config.toml
n_layer = 8
d_model = 640
n_head = 5
n_kv_head = 5
head_dim = 128
d_mlp = 1728
vocab_size = 32768
activation = "geglu"
norm = "layernorm"
norm_place = "pre"
norm_eps = 1e-05
positions = "rope"
rope_base = 10000.0
rope_fraction = 1.0
qk_norm = false
attn_scale = 0.0884
bias = "none"
tie_embeddings = true
parallel_block = false
extras = ["capped logits"]
init = "uniform"
init_std_qkv = 0.0237
init_std_o = 0.0
init_std_up = 0.0237
init_std_down = 0.0
optimizer = "cautious_adamw"
lr = 0.00055
beta1 = 0.95
beta2 = 0.95
weight_decay = 0.21
lr_head = 0.0118
grad_clip = 0.5
warmup_steps = 251
schedule = "wsd"
decay_fraction = 0.905
decay_shape = "linear"
final_lr_fraction = 0.1
batch_tokens = 131072
seq_len = 512
doc_mask = true
train_tokens = 1066000000
steps = 8133
dataset = "wikipedia_en"
Each number is 50 + 10 x the weight over its row's rms, rounded and kept within 0 to 99. Layers, rows and columns count from 0. The size before them is the row's rms in percent of the matrix's.

# layer 5 attention key, 640x640, rms 0.031, rows 474-495, columns 160-319
107:63 50 47 31 44 56 49 48 44 52 39 51 49 56 51 43 43 58 67 45 56 52 40 41 33 55 67 64 51 50 48 58 52 41 50 64 57 43 48 46 52 50 27 40 42 54 46 45 50 65 38 53 63 64 54 31 46 59 44 69 52 70 57 57 53 62 39 54 57 39 49 55 42 50 34 56 69 66 51 56 51 72 47 51 55 45 51 50 54 39 45 42 59 61 56 51 39 51 65 34 53 31 63 57 43 54 48 37 46 51 31 42 62 46 62 77 58 60 41 46 61 55 46 44 60 44 31 79 22 59 60 32 57 43 60 65 56 54 40 39 65 33 47 46 49 54 49 35 51 52 51 59 29 35 63 49 47 46 57 52
109:68 33 63 47 41 58 58 49 41 46 37 46 59 56 47 60 41 37 49 48 64 53 64 58 48 48 42 37 41 51 48 30 52 62 62 57 54 42 40 78 35 47 41 53 39 57 50 38 55 52 66 55 56 55 51 67 45 47 46 48 42 61 60 51 45 39 52 53 70 68 48 70 39 62 44 42 49 54 39 56 42 41 48 46 42 48 36 48 54 63 46 23 63 50 40 58 39 58 43 80 39 43 54 44 61 46 43 58 50 37 60 39 51 65 57 47 65 50 32 54 69 25 53 76 52 43 56 58 30 72 50 35 53 50 48 61 57 64 59 59 67 50 50 46 44 49 53 49 52 69 45 45 57 29 53 46 44 67 46 43
099:52 56 43 63 66 59 64 46 38 60 45 37 60 68 55 44 33 49 57 45 50 54 60 41 60 47 53 53 49 49 45 54 51 45 49 43 32 55 46 49 50 45 46 71 37 43 65 36 20 46 50 32 74 65 50 48 57 65 65 44 41 42 41 51 57 58 44 44 34 59 47 48 40 69 40 53 52 60 48 54 50 38 44 39 54 50 52 41 51 51 47 47 34 30 61 33 54 54 52 51 49 58 63 53 50 62 52 65 56 42 52 37 39 65 50 60 45 60 44 46 59 61 43 41 50 37 48 57 54 51 41 58 41 46 58 37 57 45 35 33 39 60 33 60 27 51 52 48 45 48 51 50 46 49 47 57 53 39 46 60
102:44 46 60 54 59 39 41 53 54 62 62 35 64 50 36 50 36 61 45 48 56 56 37 45 48 60 57 55 54 26 43 48 50 57 58 45 46 68 39 65 44 42 46 53 52 60 48 38 50 63 45 64 38 61 63 57 55 53 54 52 53 73 49 45 49 38 65 64 41 52 58 47 54 53 53 56 56 48 75 37 54 44 40 35 58 54 60 40 45 32 39 60 42 52 51 48 63 52 48 38 45 46 53 43 54 47 47 44 70 40 47 38 46 52 54 43 48 69 46 62 54 47 50 59 55 47 41 71 72 37 33 50 35 49 31 45 58 55 59 50 54 53 53 47 46 51 59 48 47 38 50 54 73 49 53 45 59 57 62 70
106:57 50 27 35 48 56 52 63 58 55 61 46 40 53 61 62 49 70 38 35 48 61 65 48 36 55 37 55 55 55 47 57 47 34 50 57 43 61 38 65 27 47 52 48 51 61 52 55 34 48 41 55 38 62 46 68 56 50 61 48 33 52 56 57 43 40 49 32 51 56 54 51 51 41 55 71 74 57 68 51 70 35 42 49 44 62 55 45 56 39 40 65 60 60 59 40 49 50 42 55 53 36 51 64 43 56 54 46 52 78 52 52 50 48 41 41 51 35 32 49 58 44 50 41 73 49 32 65 62 49 58 55 37 51 56 41 53 38 48 52 48 59 58 52 63 42 49 60 41 56 44 43 73 36 45 54 59 41 54 58
100:58 55 59 46 47 36 52 38 37 46 51 69 53 68 57 53 59 46 52 47 35 47 59 50 41 46 49 65 52 52 44 50 48 59 51 36 68 62 49 43 52 50 53 47 50 56 50 47 55 52 55 61 36 42 41 50 45 50 37 65 41 40 54 36 63 71 46 32 37 35 55 38 65 40 46 57 31 38 39 62 42 44 58 43 37 41 49 31 50 52 35 45 47 33 46 62 39 34 51 38 63 36 65 49 53 22 45 55 28 47 47 52 63 59 34 55 28 29 48 51 44 54 68 49 39 65 46 41 67 40 61 49 53 48 51 59 46 55 48 65 38 47 48 41 38 56 47 38 42 45 73 44 54 65 47 42 58 55 34 45
106:52 63 48 60 48 32 50 36 55 56 29 67 32 47 59 42 36 41 54 50 61 66 45 39 42 65 57 39 73 32 61 48 41 67 47 47 38 37 37 49 54 47 49 55 68 44 50 60 53 51 64 55 59 45 57 50 64 34 65 52 43 48 58 58 48 60 46 58 47 57 41 39 44 47 60 63 52 52 62 64 44 45 65 33 36 39 53 49 52 54 54 48 32 58 41 44 71 59 52 28 36 67 42 52 50 62 46 65 32 57 49 49 49 54 39 55 57 52 59 54 38 45 56 58 45 42 40 64 66 42 57 58 50 43 39 46 38 65 36 54 56 47 47 51 53 50 51 34 45 40 49 54 52 50 58 44 54 46 52 47
105:37 56 44 57 49 44 42 53 48 42 52 55 51 48 53 64 52 52 54 54 63 59 58 40 43 44 44 58 59 78 40 48 59 60 36 53 50 45 54 52 47 43 51 42 51 47 62 58 53 46 62 46 33 64 51 62 63 43 50 37 56 41 52 65 57 52 51 50 36 71 53 67 29 26 50 28 46 48 41 36 57 49 68 52 45 50 39 63 59 54 48 34 41 66 44 53 54 33 49 49 59 45 43 41 51 18 62 49 55 38 57 44 55 64 40 38 54 50 31 57 77 51 55 40 59 45 59 41 60 37 65 65 43 55 38 64 54 44 45 38 28 50 48 63 43 44 42 48 47 41 30 52 36 57 47 82 43 49 69 32
101:48 65 55 53 38 65 53 50 57 64 25 45 45 51 55 35 61 28 60 48 49 58 52 60 55 37 59 31 55 71 55 59 50 54 66 46 36 45 43 54 32 42 68 36 40 56 54 53 49 63 53 30 38 51 50 40 48 55 50 27 39 31 60 36 38 47 56 43 40 55 56 65 45 42 48 35 44 41 23 43 39 56 47 54 33 41 48 58 53 48 47 50 55 58 34 47 52 56 56 38 46 48 71 65 51 46 63 43 46 59 55 69 58 43 64 58 57 38 48 58 41 54 43 44 56 41 36 59 36 55 26 37 39 64 31 57 56 65 36 46 67 38 41 46 43 56 62 42 54 66 34 48 44 48 56 57 45 59 48 45
112:52 56 50 39 47 35 47 47 47 52 68 57 38 45 48 47 51 64 59 61 58 48 48 39 48 56 43 46 47 62 42 44 53 57 56 48 63 49 43 61 65 55 42 40 60 53 64 54 52 41 68 42 59 39 46 46 61 63 38 42 63 42 53 44 48 48 34 83 42 46 55 25 36 53 47 40 38 46 71 39 57 62 52 52 58 50 49 45 37 61 52 20 63 51 53 58 30 49 53 59 60 50 43 51 47 49 41 33 40 48 62 54 54 66 48 23 58 32 25 53 50 50 57 46 56 41 39 40 58 32 64 55 64 64 56 41 38 48 63 65 50 34 62 69 49 44 48 37 36 69 47 61 35 51 57 65 50 61 76 59
109:49 48 44 45 49 51 50 61 55 43 54 50 42 50 46 44 56 59 63 43 34 79 42 43 38 44 48 34 37 56 63 63 33 42 52 32 36 81 44 73 66 62 69 40 52 55 50 46 36 59 64 44 64 45 44 38 52 50 43 38 54 56 49 68 45 59 41 42 55 55 57 50 46 61 47 34 54 67 62 59 48 32 47 53 61 28 47 38 44 27 37 52 58 54 43 46 59 32 56 22 38 47 58 30 51 52 39 34 54 81 46 35 57 64 44 32 53 35 46 57 48 67 37 33 48 50 49 51 44 61 56 37 58 38 49 53 52 50 45 44 40 43 45 44 47 46 45 43 46 34 38 40 62 51 54 58 57 56 49 35
102:45 85 43 53 45 36 57 59 44 58 45 24 45 48 50 65 54 41 59 32 57 56 40 42 39 30 58 47 49 61 29 38 39 50 46 39 67 50 35 63 52 53 63 40 51 47 39 49 55 60 56 42 64 27 73 49 39 43 69 44 52 65 41 56 38 35 45 58 57 47 61 59 42 51 55 40 43 59 62 47 54 50 48 43 48 46 45 33 58 59 51 53 44 41 59 45 80 62 52 58 43 64 52 43 51 62 46 46 51 51 43 27 38 44 45 47 53 52 43 53 41 53 43 51 55 48 55 38 60 41 40 43 40 55 53 55 47 41 54 60 60 42 58 54 48 53 38 39 34 43 44 47 46 37 48 56 50 58 42 64
108:50 55 53 63 53 63 45 50 48 37 30 38 41 48 45 45 37 39 50 33 38 40 60 53 62 69 58 62 57 47 27 64 30 48 36 68 64 46 52 34 38 55 44 53 57 38 56 53 56 52 43 56 42 27 67 54 53 53 87 41 48 43 63 57 45 64 42 27 40 59 49 53 44 51 52 47 55 52 42 51 49 71 64 70 47 56 36 43 52 59 52 58 53 37 52 48 51 35 56 49 59 50 66 40 29 50 54 26 57 49 65 73 62 55 60 56 38 50 47 67 58 51 54 51 43 40 57 61 46 48 46 58 32 50 58 45 46 46 59 43 55 57 39 65 26 43 45 45 46 47 34 50 50 28 54 55 48 48 55 60
103:52 36 53 37 47 27 56 36 36 37 55 47 44 63 50 42 48 44 49 46 38 52 53 39 63 50 63 59 59 50 55 43 41 64 32 54 58 48 51 33 61 66 74 55 49 47 33 47 51 48 47 63 25 37 62 55 58 57 49 84 46 58 51 52 55 55 54 48 42 52 46 61 46 62 55 56 54 56 38 42 72 43 68 41 50 43 45 51 36 48 44 53 45 46 50 73 60 33 41 49 64 32 38 45 39 36 59 44 51 68 51 45 57 52 50 50 47 41 51 53 52 71 60 60 46 73 53 59 27 49 62 70 61 56 63 53 31 57 50 33 39 62 38 41 63 51 39 42 66 31 66 64 55 29 56 48 60 43 47 46
109:58 50 51 42 42 48 57 44 40 49 57 51 67 57 40 65 64 43 50 62 56 65 62 55 53 52 51 42 59 43 46 39 48 48 69 38 53 40 43 32 46 57 39 61 50 50 30 44 50 57 71 48 31 54 20 46 53 56 59 56 50 54 35 41 40 60 66 48 66 44 53 75 54 31 69 50 52 37 47 57 44 47 54 52 41 48 47 54 57 38 47 45 39 56 52 49 48 44 25 59 39 53 49 62 63 50 66 45 52 47 35 42 34 38 42 31 42 40 44 53 59 45 39 44 49 52 47 41 46 65 33 45 55 47 48 74 56 46 38 49 83 52 65 49 56 54 63 57 60 46 63 52 54 41 41 50 44 61 61 37
104:42 63 48 48 46 63 37 57 68 70 48 58 54 28 47 49 40 46 76 61 66 55 47 49 60 57 65 46 50 55 46 48 60 51 60 59 36 33 55 32 42 61 22 63 51 51 48 58 47 46 47 48 51 39 39 45 40 52 56 50 51 56 44 41 71 64 48 55 62 41 51 45 59 47 55 51 63 41 64 50 38 61 48 46 40 50 44 53 64 53 51 55 56 69 47 50 47 64 40 56 38 53 59 54 56 69 37 68 49 22 54 56 49 47 45 45 48 48 57 59 40 61 51 49 43 55 44 43 41 45 57 46 45 53 52 58 45 46 44 47 66 54 53 49 31 50 54 49 78 54 49 46 58 50 40 40 33 46 74 46
099:46 35 47 55 60 64 46 72 63 55 44 56 55 50 67 54 52 46 63 61 54 64 48 54 59 57 41 51 49 61 51 76 50 58 63 48 44 55 62 53 54 40 62 57 49 43 49 58 46 49 42 62 52 64 58 59 56 58 30 47 59 48 63 50 43 42 51 43 56 56 60 49 56 47 41 44 47 62 56 54 41 44 69 68 54 50 38 64 48 49 58 52 61 71 50 54 68 44 34 42 59 45 61 60 36 46 61 54 38 36 37 64 40 53 36 52 51 48 45 29 63 54 61 51 56 49 53 47 57 30 44 42 40 48 55 40 67 35 39 45 54 68 58 44 40 37 67 40 61 70 48 66 35 63 37 58 52 51 59 37
103:37 45 48 47 50 39 51 43 54 75 45 35 39 59 43 52 31 46 66 54 60 58 52 39 59 46 49 59 35 51 51 31 42 59 39 44 56 58 59 64 54 60 41 45 71 56 43 40 53 56 41 38 46 59 43 46 57 42 66 39 51 57 38 58 42 36 50 68 41 41 50 35 48 58 54 57 51 32 63 40 70 52 39 35 46 39 59 32 55 47 42 45 69 31 42 47 47 52 51 49 59 52 47 46 57 58 29 51 51 55 40 40 53 40 59 36 51 57 45 45 44 59 49 62 63 51 52 38 46 59 62 51 53 57 32 47 57 49 70 48 36 41 65 45 58 45 41 45 30 57 61 43 52 54 60 35 52 47 66 67
102:30 39 44 39 51 31 54 53 52 58 50 50 50 43 45 57 71 69 46 43 50 43 50 36 42 55 61 59 52 47 47 46 52 48 42 37 62 43 39 44 50 33 46 50 59 42 39 54 65 49 46 53 53 53 41 63 32 54 62 50 39 35 51 52 59 53 47 53 54 54 60 55 40 41 54 54 52 44 48 29 46 69 49 20 52 53 50 44 46 65 48 43 47 53 44 66 48 53 48 45 68 50 42 40 65 38 55 58 40 48 56 43 60 37 45 46 36 42 39 27 64 56 51 35 57 50 62 33 50 43 62 58 56 48 39 55 44 55 50 40 43 44 43 40 63 57 30 54 34 37 47 55 43 47 53 46 50 56 41 62
108:29 46 59 64 54 51 49 51 35 64 49 29 41 45 38 28 40 47 49 44 49 44 42 60 40 41 60 50 50 63 59 51 54 41 56 39 59 51 48 45 46 76 49 50 52 57 60 29 43 68 52 41 53 31 55 63 40 47 37 61 51 25 49 30 57 47 44 50 35 53 57 51 48 48 54 37 45 42 56 51 47 37 40 48 46 53 63 40 30 63 42 54 36 44 49 41 41 56 50 62 45 78 61 44 57 67 47 42 41 45 58 45 55 45 51 44 66 60 65 74 43 46 43 52 52 50 50 31 56 48 61 52 52 37 42 36 54 34 47 64 39 48 65 57 37 56 46 50 53 55 59 68 53 56 52 56 58 56 55 56
104:49 60 47 39 60 41 53 43 33 65 62 49 47 42 48 56 38 48 46 66 44 41 65 43 57 43 38 55 50 52 48 27 49 47 40 61 62 53 37 48 48 38 49 55 47 44 49 72 48 48 38 39 42 27 57 46 47 39 39 50 68 44 49 28 59 45 48 49 37 51 52 54 49 61 36 45 28 43 47 46 37 49 60 56 63 41 48 52 41 48 72 37 37 35 43 42 51 27 54 64 47 66 47 48 56 41 57 50 36 52 47 69 64 36 27 37 58 49 52 51 39 49 43 56 52 57 45 25 30 49 49 53 59 57 45 61 46 60 63 54 40 40 48 44 49 50 45 38 23 57 63 43 48 48 56 57 49 33 45 49
103:60 41 53 39 63 42 45 59 48 52 63 45 41 74 43 47 48 52 54 46 53 62 37 56 64 51 41 53 45 39 52 36 50 50 65 60 56 49 50 34 61 52 64 36 40 62 47 46 65 28 54 38 56 46 47 49 65 69 47 57 62 62 54 34 32 55 42 57 33 42 45 49 59 51 55 63 45 38 30 58 56 39 42 38 68 37 56 28 49 63 43 42 72 35 57 52 57 59 54 49 62 46 64 42 63 36 68 44 25 67 47 50 62 46 53 51 37 62 36 37 50 47 45 56 36 57 54 48 37 41 55 52 52 61 57 54 51 55 63 53 51 70 39 33 50 54 60 26 51 63 59 55 60 66 56 36 40 48 57 48
# layer 5 attention query, 640x640, rms 0.0319, rows 475-496, columns 160-319
106:57 46 64 49 56 47 50 51 50 44 72 42 57 63 46 30 54 55 45 74 43 49 56 49 42 53 55 69 63 61 40 40 43 49 52 33 48 50 60 53 50 61 62 47 64 66 62 57 65 38 74 41 53 43 48 30 44 56 44 54 50 49 54 32 37 43 52 45 58 37 61 61 62 63 66 50 59 56 49 57 55 68 42 48 46 55 61 46 41 31 36 44 38 37 71 58 67 39 51 54 47 37 55 31 52 60 66 34 50 27 21 59 32 37 49 30 61 57 39 48 54 57 38 57 66 59 59 38 67 42 44 40 41 54 45 56 47 50 42 50 51 36 55 48 41 50 48 39 51 34 68 55 41 40 56 55 75 56 48 63
095:49 42 64 66 37 57 52 47 60 53 65 61 29 50 35 50 50 53 46 52 60 53 38 39 37 39 32 45 66 46 54 52 56 43 45 55 53 56 39 47 26 43 44 50 34 42 69 68 51 38 58 43 40 58 61 51 42 49 51 63 52 55 47 34 34 56 53 35 47 61 47 59 31 41 51 64 46 39 47 33 46 64 53 48 50 59 39 45 31 55 33 63 41 50 49 41 65 43 41 53 41 42 37 50 45 43 55 61 41 51 49 69 45 67 53 55 45 50 43 54 58 52 58 41 62 48 60 20 48 42 49 34 67 47 54 38 47 39 60 48 56 43 63 46 45 44 38 63 56 61 46 63 31 59 54 48 41 68 39 56
107:42 37 49 40 57 55 28 48 38 53 40 71 58 55 44 57 57 55 46 40 68 36 44 57 61 40 56 54 50 44 60 54 50 61 46 47 63 49 32 60 52 36 51 49 37 47 46 34 51 40 48 55 48 49 53 66 56 41 44 61 48 38 71 67 57 69 47 63 42 69 37 64 38 40 62 68 53 43 50 59 52 39 44 42 55 45 39 52 45 46 62 37 29 69 65 31 50 40 58 50 57 66 46 49 53 66 57 62 46 60 48 63 42 23 49 51 47 57 42 51 44 47 61 61 50 89 62 47 39 49 64 53 47 45 40 56 77 61 55 67 41 39 47 58 49 59 48 63 59 61 58 56 64 41 53 57 57 34 60 60
106:38 45 43 70 61 46 31 51 57 62 42 64 35 53 48 50 76 40 45 46 49 42 58 63 56 41 56 48 59 43 54 50 66 55 61 36 55 52 67 53 44 48 53 49 53 58 67 60 58 45 49 79 43 57 56 57 51 47 47 46 62 46 42 59 59 44 64 37 49 49 43 40 48 53 58 43 54 59 21 51 44 41 54 63 44 38 53 72 57 56 59 62 59 59 48 55 51 35 49 54 64 61 52 44 37 71 58 63 50 52 55 57 44 36 63 55 60 52 71 43 42 49 33 56 59 55 47 49 60 45 48 61 48 62 53 62 53 51 30 41 54 42 54 57 40 37 46 45 60 54 62 65 57 46 47 49 63 57 54 38
100:47 37 36 57 46 49 43 42 59 44 48 43 68 57 52 57 46 49 67 51 51 42 60 41 45 45 46 47 43 37 31 58 39 58 60 58 40 64 55 65 52 61 66 61 65 42 48 32 43 61 50 51 72 46 49 59 44 42 55 58 48 34 41 59 65 54 43 62 58 48 65 43 65 69 42 51 58 53 54 52 43 58 52 42 44 57 51 38 56 49 64 36 50 44 46 61 44 66 56 35 45 67 43 44 49 75 37 63 61 24 67 25 71 47 61 45 63 49 40 40 56 57 43 61 35 47 82 74 33 64 53 56 48 59 66 44 52 63 54 63 42 63 34 45 49 54 52 53 50 61 41 51 56 38 39 45 46 52 47 41
100:59 46 36 74 43 44 45 55 37 33 52 46 52 37 51 49 65 45 68 38 56 42 61 50 49 56 46 49 42 56 44 37 64 41 66 48 50 36 49 61 53 32 59 29 50 47 43 35 48 40 53 51 51 58 45 59 53 51 48 55 55 33 53 60 61 50 57 44 40 48 38 46 39 40 52 62 60 40 40 59 61 62 50 52 49 59 55 57 42 61 52 58 42 41 44 50 58 50 56 62 41 59 29 41 72 44 62 56 66 42 46 53 53 38 48 48 51 45 46 34 58 49 57 79 59 63 56 72 28 45 43 49 54 55 49 61 59 53 38 47 46 49 53 44 66 61 45 44 39 43 66 62 44 65 65 59 51 44 61 39
106:37 58 53 56 45 61 38 57 44 73 33 58 50 68 80 48 35 65 60 39 49 36 45 61 45 43 29 52 55 44 44 54 49 68 38 61 59 46 39 64 41 63 36 62 40 49 35 53 65 49 44 63 39 39 46 32 46 52 34 48 65 53 52 39 56 37 59 49 57 58 45 52 67 43 55 38 48 47 61 47 52 58 52 62 40 64 50 58 38 60 30 44 44 42 52 59 56 49 31 65 61 51 49 44 45 27 38 43 41 51 48 57 38 68 41 63 72 48 37 65 56 53 38 50 56 32 55 42 49 53 45 55 55 53 60 44 64 43 58 54 41 40 54 71 64 47 37 63 56 50 31 45 56 67 58 44 61 57 56 41
108:54 49 49 51 52 41 47 55 51 40 53 49 62 26 66 47 64 58 50 82 50 68 49 46 58 48 51 37 63 56 71 43 53 38 63 62 46 46 65 45 51 58 50 58 44 54 47 66 57 58 43 46 50 56 56 43 41 62 47 55 52 58 37 39 48 56 34 42 37 48 53 53 73 64 30 44 44 58 65 61 46 63 50 48 43 65 61 58 44 40 48 44 51 41 45 53 58 62 43 52 44 50 50 53 57 56 55 41 44 40 46 78 46 34 50 54 58 43 50 52 50 46 33 37 43 44 55 36 50 39 53 74 75 48 64 58 41 46 54 47 40 53 59 42 57 45 50 30 42 56 48 54 69 51 43 58 60 52 29 66
103:49 46 47 51 62 30 48 21 60 44 47 47 43 70 56 38 36 52 38 46 39 50 39 44 32 60 62 55 55 51 34 45 43 48 49 55 51 59 58 51 49 69 59 45 42 49 60 45 46 48 71 57 52 49 51 51 33 48 46 53 58 67 37 44 46 40 60 52 44 44 63 55 34 53 58 37 46 49 45 57 51 50 60 40 47 53 41 22 52 42 61 56 66 49 35 35 45 40 61 58 49 57 37 41 58 54 44 44 55 45 63 46 58 56 44 43 65 59 35 57 43 48 46 58 35 47 43 61 29 40 51 41 46 57 47 45 58 38 57 62 34 32 65 56 55 56 36 57 55 46 51 56 48 54 58 47 33 55 57 43
104:68 49 49 50 64 42 43 59 63 28 49 53 44 53 27 44 57 62 54 65 35 40 56 67 58 55 68 43 48 51 58 38 56 30 66 48 57 49 54 36 58 43 38 46 29 54 52 45 54 29 48 54 55 55 35 34 37 65 58 61 55 53 57 51 56 58 55 33 51 46 51 39 42 64 56 44 45 57 51 56 46 54 56 44 53 49 51 49 73 61 51 67 49 55 51 56 39 57 46 47 59 49 58 45 69 38 43 55 40 44 28 35 36 50 48 52 35 54 49 27 41 58 50 57 40 40 43 54 43 43 68 43 57 25 43 57 45 67 31 46 36 34 54 42 56 39 39 47 60 39 37 46 56 48 47 68 46 47 38 47
104:50 61 49 44 62 63 34 44 55 52 46 50 60 47 65 39 34 45 50 48 65 51 65 46 54 48 52 56 45 54 32 41 35 51 50 57 60 67 32 60 54 41 55 57 47 40 47 47 68 48 62 45 63 23 58 55 50 27 55 38 64 56 58 53 54 48 41 74 41 48 63 50 56 26 54 52 44 49 52 59 38 55 53 40 54 60 40 55 42 37 37 54 30 56 51 42 58 52 54 46 49 41 40 43 47 69 52 55 52 33 55 47 45 58 58 59 49 27 44 45 61 53 26 55 43 65 60 51 48 57 55 34 60 49 45 52 46 46 50 57 61 53 49 69 48 56 40 57 69 38 65 75 62 72 73 60 40 38 43 41
107:40 46 52 60 61 57 61 49 59 63 61 22 43 60 43 42 43 52 47 47 64 64 51 60 43 52 30 45 47 54 44 65 40 45 28 67 36 64 55 40 29 72 39 68 61 31 61 60 63 39 51 46 47 42 52 68 67 43 55 48 55 57 28 52 56 59 49 45 55 50 54 56 53 61 48 58 52 39 48 49 44 43 52 60 49 56 62 55 45 53 49 55 60 23 58 32 48 59 63 52 68 47 44 58 40 41 38 42 53 33 54 64 58 56 72 43 43 60 59 47 52 52 51 41 45 38 59 59 58 57 53 45 74 59 39 45 43 47 76 59 38 52 38 56 30 47 40 61 45 55 51 54 48 48 39 50 43 53 44 55
104:49 43 52 46 54 48 51 59 56 41 68 66 32 68 50 45 53 37 59 65 54 53 53 66 47 66 35 71 44 44 57 34 36 36 51 55 44 42 48 50 40 49 48 50 38 44 57 57 42 47 26 68 47 52 51 51 43 64 57 53 41 57 43 38 36 52 64 41 50 37 43 65 46 50 52 54 54 44 36 49 60 66 60 28 54 50 56 55 56 55 69 51 73 41 47 60 51 50 30 50 65 52 49 57 61 46 45 48 47 52 41 65 58 46 43 59 33 50 41 36 38 47 52 60 65 44 38 48 57 65 54 37 47 62 61 38 49 37 46 36 58 54 47 39 43 36 46 55 59 46 58 39 50 38 54 56 52 54 48 61
101:64 49 40 39 36 71 48 65 28 38 39 46 62 27 51 45 49 50 45 62 43 51 62 47 59 47 51 48 47 61 45 54 50 59 64 45 50 51 62 52 63 57 50 44 66 60 42 66 31 57 54 40 59 54 49 43 44 51 51 37 32 25 56 43 45 57 47 29 56 34 57 39 53 59 55 64 70 56 44 55 40 42 46 43 31 44 64 36 52 33 41 20 59 59 45 59 52 57 46 50 49 52 72 52 49 55 51 55 52 44 46 55 27 71 56 42 56 42 53 43 52 32 60 52 60 59 60 42 35 50 61 48 52 54 64 42 50 42 47 50 50 55 62 71 45 55 42 45 52 49 59 46 59 59 49 61 52 59 75 35
104:53 47 60 41 52 33 34 46 38 55 47 38 77 34 75 62 56 39 57 45 70 38 31 53 44 51 57 53 47 46 32 45 62 49 48 48 49 49 65 47 52 56 58 44 70 45 38 66 43 77 43 49 42 30 82 61 60 32 48 62 55 50 46 41 43 29 62 73 40 67 54 46 72 18 46 57 60 57 56 43 31 43 45 47 43 46 37 37 38 55 58 33 58 55 52 41 51 37 58 67 55 58 54 48 60 52 66 57 32 50 39 54 47 54 48 47 54 54 43 60 33 50 58 43 52 55 48 39 41 56 36 39 53 41 64 45 41 55 59 61 56 70 38 72 68 57 55 58 51 41 41 45 42 57 52 53 47 48 54 67
102:54 47 52 49 50 34 30 72 45 49 30 57 42 40 57 61 46 53 41 51 45 61 41 52 55 61 29 66 57 43 49 48 45 58 53 55 33 47 55 57 52 61 43 59 42 49 49 55 41 51 42 48 43 58 61 52 48 53 45 34 64 64 34 44 60 38 35 45 64 57 50 51 38 58 52 42 49 47 56 55 54 48 43 59 48 69 52 43 45 52 60 45 50 47 53 62 44 43 58 32 69 35 44 42 45 48 53 55 32 43 48 34 42 54 44 37 53 42 46 31 63 54 38 39 59 43 56 41 60 66 39 64 69 53 80 47 56 40 30 54 49 58 51 53 50 42 54 58 44 64 61 19 50 55 33 51 60 62 63 38
107:45 51 37 51 46 76 64 49 37 47 51 47 44 61 34 69 44 41 41 46 35 52 39 57 43 38 57 64 38 32 55 36 57 49 40 51 44 66 46 52 44 45 33 41 56 41 50 59 42 39 52 36 62 47 47 48 49 38 46 71 64 52 53 68 49 48 46 21 48 47 52 45 40 48 74 57 39 48 47 40 47 45 56 41 49 56 54 43 55 56 45 44 44 45 51 54 50 43 51 49 36 60 52 64 68 54 40 53 45 56 65 49 55 48 32 59 46 54 44 54 51 33 57 61 61 54 37 64 51 69 68 54 52 50 35 59 53 45 48 33 39 50 48 41 57 39 49 66 56 50 55 48 76 59 49 55 62 57 55 49
105:54 46 41 49 45 47 45 27 51 49 62 54 48 59 39 52 66 71 72 47 48 39 49 67 46 37 51 46 52 57 40 58 59 37 47 59 47 49 38 63 38 63 54 57 39 62 37 67 54 37 41 59 54 39 44 55 57 43 40 85 33 47 43 49 59 61 82 45 51 57 55 49 63 50 47 56 59 47 48 26 58 59 56 46 60 44 50 59 48 43 69 52 27 42 52 67 49 43 30 54 38 35 44 40 63 56 26 53 43 50 57 43 46 54 36 52 52 35 45 64 67 54 52 54 41 45 50 56 59 51 57 36 50 61 43 50 54 47 33 34 50 52 54 50 59 44 39 58 44 47 28 63 65 47 71 49 39 32 71 50
107:39 60 61 45 57 57 56 40 57 52 58 50 42 59 58 48 45 42 52 57 60 46 34 55 42 48 63 45 57 51 39 50 53 50 43 45 52 47 49 56 52 41 62 47 64 64 62 28 57 51 74 38 52 54 48 47 36 50 51 54 54 52 47 51 46 60 52 36 51 35 57 55 60 37 41 49 38 48 56 51 24 43 53 36 49 26 46 38 45 52 28 58 51 43 49 56 57 59 70 47 50 52 41 54 41 68 64 48 57 31 58 43 55 42 71 52 46 49 43 41 58 45 42 43 47 60 66 30 60 46 74 51 44 53 32 50 52 69 53 57 39 41 62 57 34 50 69 30 53 53 47 64 60 70 51 57 53 49 54 57
103:61 57 50 33 43 50 49 52 51 52 46 38 60 51 58 37 29 56 45 50 39 50 44 38 67 59 49 58 65 45 50 52 39 49 39 52 49 41 42 63 43 62 36 48 36 36 55 56 52 60 62 35 57 39 35 46 44 56 43 54 62 64 60 39 50 47 52 44 51 51 46 56 49 75 45 55 35 47 59 44 60 58 63 42 72 49 55 30 41 34 56 47 71 55 41 33 67 57 44 35 28 53 71 61 54 56 23 59 40 47 37 65 57 51 29 54 44 59 57 70 54 42 43 37 50 35 49 43 59 55 39 55 47 59 49 68 62 37 63 56 64 52 61 39 51 59 48 47 52 49 28 29 56 56 42 52 49 60 50 49
098:48 30 42 45 40 37 49 53 67 42 55 46 55 41 39 39 54 34 53 47 53 46 54 54 55 65 50 61 62 46 42 34 27 76 72 63 38 40 58 45 35 58 56 40 49 37 67 53 39 54 31 51 55 43 55 61 51 42 51 52 44 60 51 38 37 41 22 50 50 49 66 47 35 55 49 45 40 57 55 55 57 57 54 58 69 62 36 48 75 55 49 57 65 56 50 52 19 50 46 48 45 50 53 55 40 50 42 45 55 34 59 61 72 45 49 48 59 57 39 49 56 41 62 37 41 42 67 64 52 50 53 53 63 56 53 52 37 39 45 47 54 54 58 64 46 42 72 57 56 45 59 54 45 52 40 38 43 65 23 45
107:48 52 56 67 69 61 44 52 37 40 46 42 45 56 68 47 45 53 61 49 61 48 43 54 46 51 56 55 44 39 38 58 45 52 41 49 53 32 31 41 45 57 52 60 38 50 40 56 51 39 67 64 46 51 45 48 65 49 60 63 59 56 52 41 58 55 38 51 32 33 61 55 41 40 55 58 38 47 42 52 54 44 67 51 56 45 36 51 56 62 48 43 62 46 60 57 51 36 58 66 33 60 51 59 63 48 56 43 71 57 47 39 30 42 32 57 51 48 59 41 45 46 59 58 68 50 38 28 36 32 40 68 51 54 32 57 55 47 48 57 31 35 47 42 59 42 51 34 52 46 51 44 55 60 38 58 50 44 48 49